{"n_head": 6, "bias": "none", "tie_embeddings": false, "parallel_block": false, "init_std_down": 0.0, "lr_mult_o": 4.0, "lr_head": 0.0037, "decay_fraction": 0.939, "dataset": "wikipedia_en"}
Each number is 128 + 24 x the weight over its row's rms, rounded and kept within 0 to 255. Layers, rows and columns count from 0. Numbers have three digits each. The size before them is the row's rms in percent of the matrix's.

# up: layer 4 MLP up, 1536x768, rms 0.0747, rows 1252-1256, columns 0-191
# down: layer 4 MLP down (transposed), 1536x768, rms 0.098, rows 1252-1256, columns 0-191
# gate: layer 4 MLP gate, 1536x768, rms 0.0699, rows 1253-1256, columns 0-191
up1252 101:110079117099113135113121159179138116127060100141184115163134110157090145103154154145060087102148094165122158138153089112128146129130124126143077103108087114129136115086136121138137114123145133122148105154195099106088098131161117165126161136117112140125117180162139150145171110110152187104117105155142119123170133186131171069143103151102161107142139130092140111119158116113137128141135130103127128125161140123130165166125155149121153143127131127145151120104142113111143133148153141112152131132143133128111161093144087141133135125115098124123137171130109143136150150129166111135
down1252 100:125099123086149204143175139122129105117150128085167109096147110089130142137150105140147151093154100126124109172145092105120111162128132161116139126135131166165129143110141162106137138107096081103217122125136139173171141151140092134109143109139144128122117144116090098130125062138167135140103119139119115089142151097141109093139128161098126140142147121125119170157113149097147123141165115165155177164108104104152094160105162097096135154138125149097067112081156135110133147141174142110143164107138158160123156147152150115068126145161123144123118168126122099133126123124140140134
gate1253 104:094106155115131128111165112141158130106109157173096147094133139142181130123117142138124148169105167138128133117110130124120079132109127133131138132153150093088116156070096142139146115141149098077141158124124127123169170156109127127154094118108146111139115161166116119079132159135158130133136135116133148122141101102091103118079128082114120142126136141174129147111126096142117098129135120132109141146170146107158097164129165121126123133122150161118130155128138152093112129146124197134113172144094114135108109140108151114131149072091133111095138167143138165137100131095133187120
up1253 103:139092113093117078158104148139154130157132169119112151123102148139123119193141170127159166141147122132124119119126128117125116112110151126148143144130081120170105122126121143145170114175082149120132100112138135151099134130134103119123130159123142135113117108086113122139122128157131105146126070108148075128104120137150111117154145144159126128075135112133122140137133139088115133142104153115147149119123089153124104157086089115114111095122088124103165124109136162113127137090141103191119161095137120109132098141162118145123069142152162125102126143135160142117155110139134100115
down1253 101:120102104140153142148096089131141097115139121085152088081144105144149088096170149092141172101087145112178134139138115123147120164134113064114149149094138103187134128140109095162140113165183109120103128186125121110102150101110149114178117089150125157141168150139110118114108132144172085163095130129139151125108154099151103121137123105161132114089118120094081108096157096161081134135148130090140189117115115086134145127136114101132146150134101139152133083159140173104122138148137162121078168096118145151147088121153104167152151164140107092101151172124132134135122126098113147098
gate1254 108:150151118081123128109126097119110164098103116110111133129092090111112132159154147181131125129106188136117141128113092108116131148083129163125177118147143165105123137110122103103139185114117144171171125096114119097141119137152088139121129167162132115136161106140097122126111179130128131112140129078143131133191114080112087070136124121156121127140162171141139104123092125121102141172130081079127133171159094121129172138116114129086140109129157148101117124166051093151118134085133139097117144134163142091118104146122125115091125120117087120099167107120112111132124148138159142144
up1254 106:085129099102134072097150108145140120162148142137140130137163144096146128114117148121122094118150147113115099102176112129116137108080142130082163172174084122113151151095153124110136091094120148120157095139132058102110117128150095157130116121111134116114140154117110118160119134113134120157113124077152129088128096152099172075113121148181115154150158156109136049113140083138115158110087130132117154181110085125105093105100101129099146122134114123086118091145096117123132142134161145057147088177160123099145129159130135135102139119127094161102149100135137133066151191158183111133
down1254 105:115125133047139081121173126151113173104122108122138085131135130108077160098164127124183090107131123097115162125132078128137125153129108115072132138122093108110124140133140152117109158129100125152216115107155118091166127115127115114098106144154104170103121141139144100086161141144117146103144106092126154168106075165137123157151151131099122104118196105161113150117130121143170128089110116135153167151129093134150146119091104157107162142127131149137186127125104121144132126129081143133161096144141125112134114143068127172129160105125134151154106132102149137127136129179111176137
gate1255 106:156128137118129124071108129138130139148130181114119092126162087202127143161128123147100129104160145153149153158144133118109129142152135134113185186097163144103099085126115058146110131121089140149098132117135106119147106134131157132129172084095128093122126111102128105110096078113091117139135072103080088138094105117154171086141087163174136137125155116112118151124111134118154136125101150185123183123158147142125129116133122120202106149133126106128155152109106156120107130132149140119100149104167146174125127132152113141077105124139182103106131140127127153130151150109180139130
up1255 108:160115127143086132177130103149148132093146140102139192126166103099135105127089121136144134126091109099093167129101157136166177111099141133132149129143122124111099140099121183125146092154117107149146144148107111153123144110099110100135119136156079142171126164149106141158143186121119112083145160139154121108138108144157112129090149139110139116135077106165140116155119130138108122124123101143150102134138091134129090144115103153118131087130121135118135159153157108167155140164144122110111140116073102077108124149124169187130144098110061161132150082136125146119123137126164092133
down1255 100:163121127125109113089133126153106099138095126107108125123173157116130143116107163088091135105148174137146113066115112110107150145121113108118146127120149131131068137168114131157151123129163136139143093179166136122158108115141141122158118171140106100143106124087094133088119112085138137107121125095111167138156098132121098122112106078126093138149087145122110186143098066130091131144116134136157116129152156151123129149117163159094147117119127127129117123125112123117107097058104129106087142093119150151140144098098116155162137129131162085128093071123148108133178110121125104146
gate1256 101:111096109101149129104117128061122152135138084112128123131142147083130151138122121169125157092130142089113125093125120165130143124119109121130140104109121143171139151130141123137141109098114122133115128165142139145114133130110124092130156187099133122067083146097103115160111148133116120150167127089121134145084149104137143141132124110088128161183122135135102117134173139125150137137105138081122149146169119138116097133138111156125074072131125137137142101108117114114127134118092116128135143134147133126135137121109065161145118148105160125137113154160099131103128133130144118111
up1256 102:129164147077144106159085129134156145126096143106127125118124155114150137139122153130152133101143136131116148086145129123111133153180142108120129167166136117136139119136138104128159107146150175141121139141101126151103133113094143131139128150167143126141111146118151138143135121126097138090104114137137103108149157155112117123155167147160121111108152110097122175150095150128124141107130143132103108158082161123145139167140101084122159175139153124121120158081108128111123114154114161135133118126092141123124123095113095119118099129148108116138157093133133106116094109106141130067
down1256 098:110118138085134118139136147135144106162134165145156149127091171117110140107144161105138100159143141140125139168119122178134118144078159142105117098087128121087083120150109108133128134135156156100119131133109110167127129159156165129165117128128109115091122113114145153144130149127214112110116150115115142096114134117096198147129129138115101145131154127153128108168151098081138109131193161120090134132107093106075149083131158116071070131131168163140173117126152149141122162114123144156129120129122101123098151092141121107124118089103128122097101135130115147136106130129130130172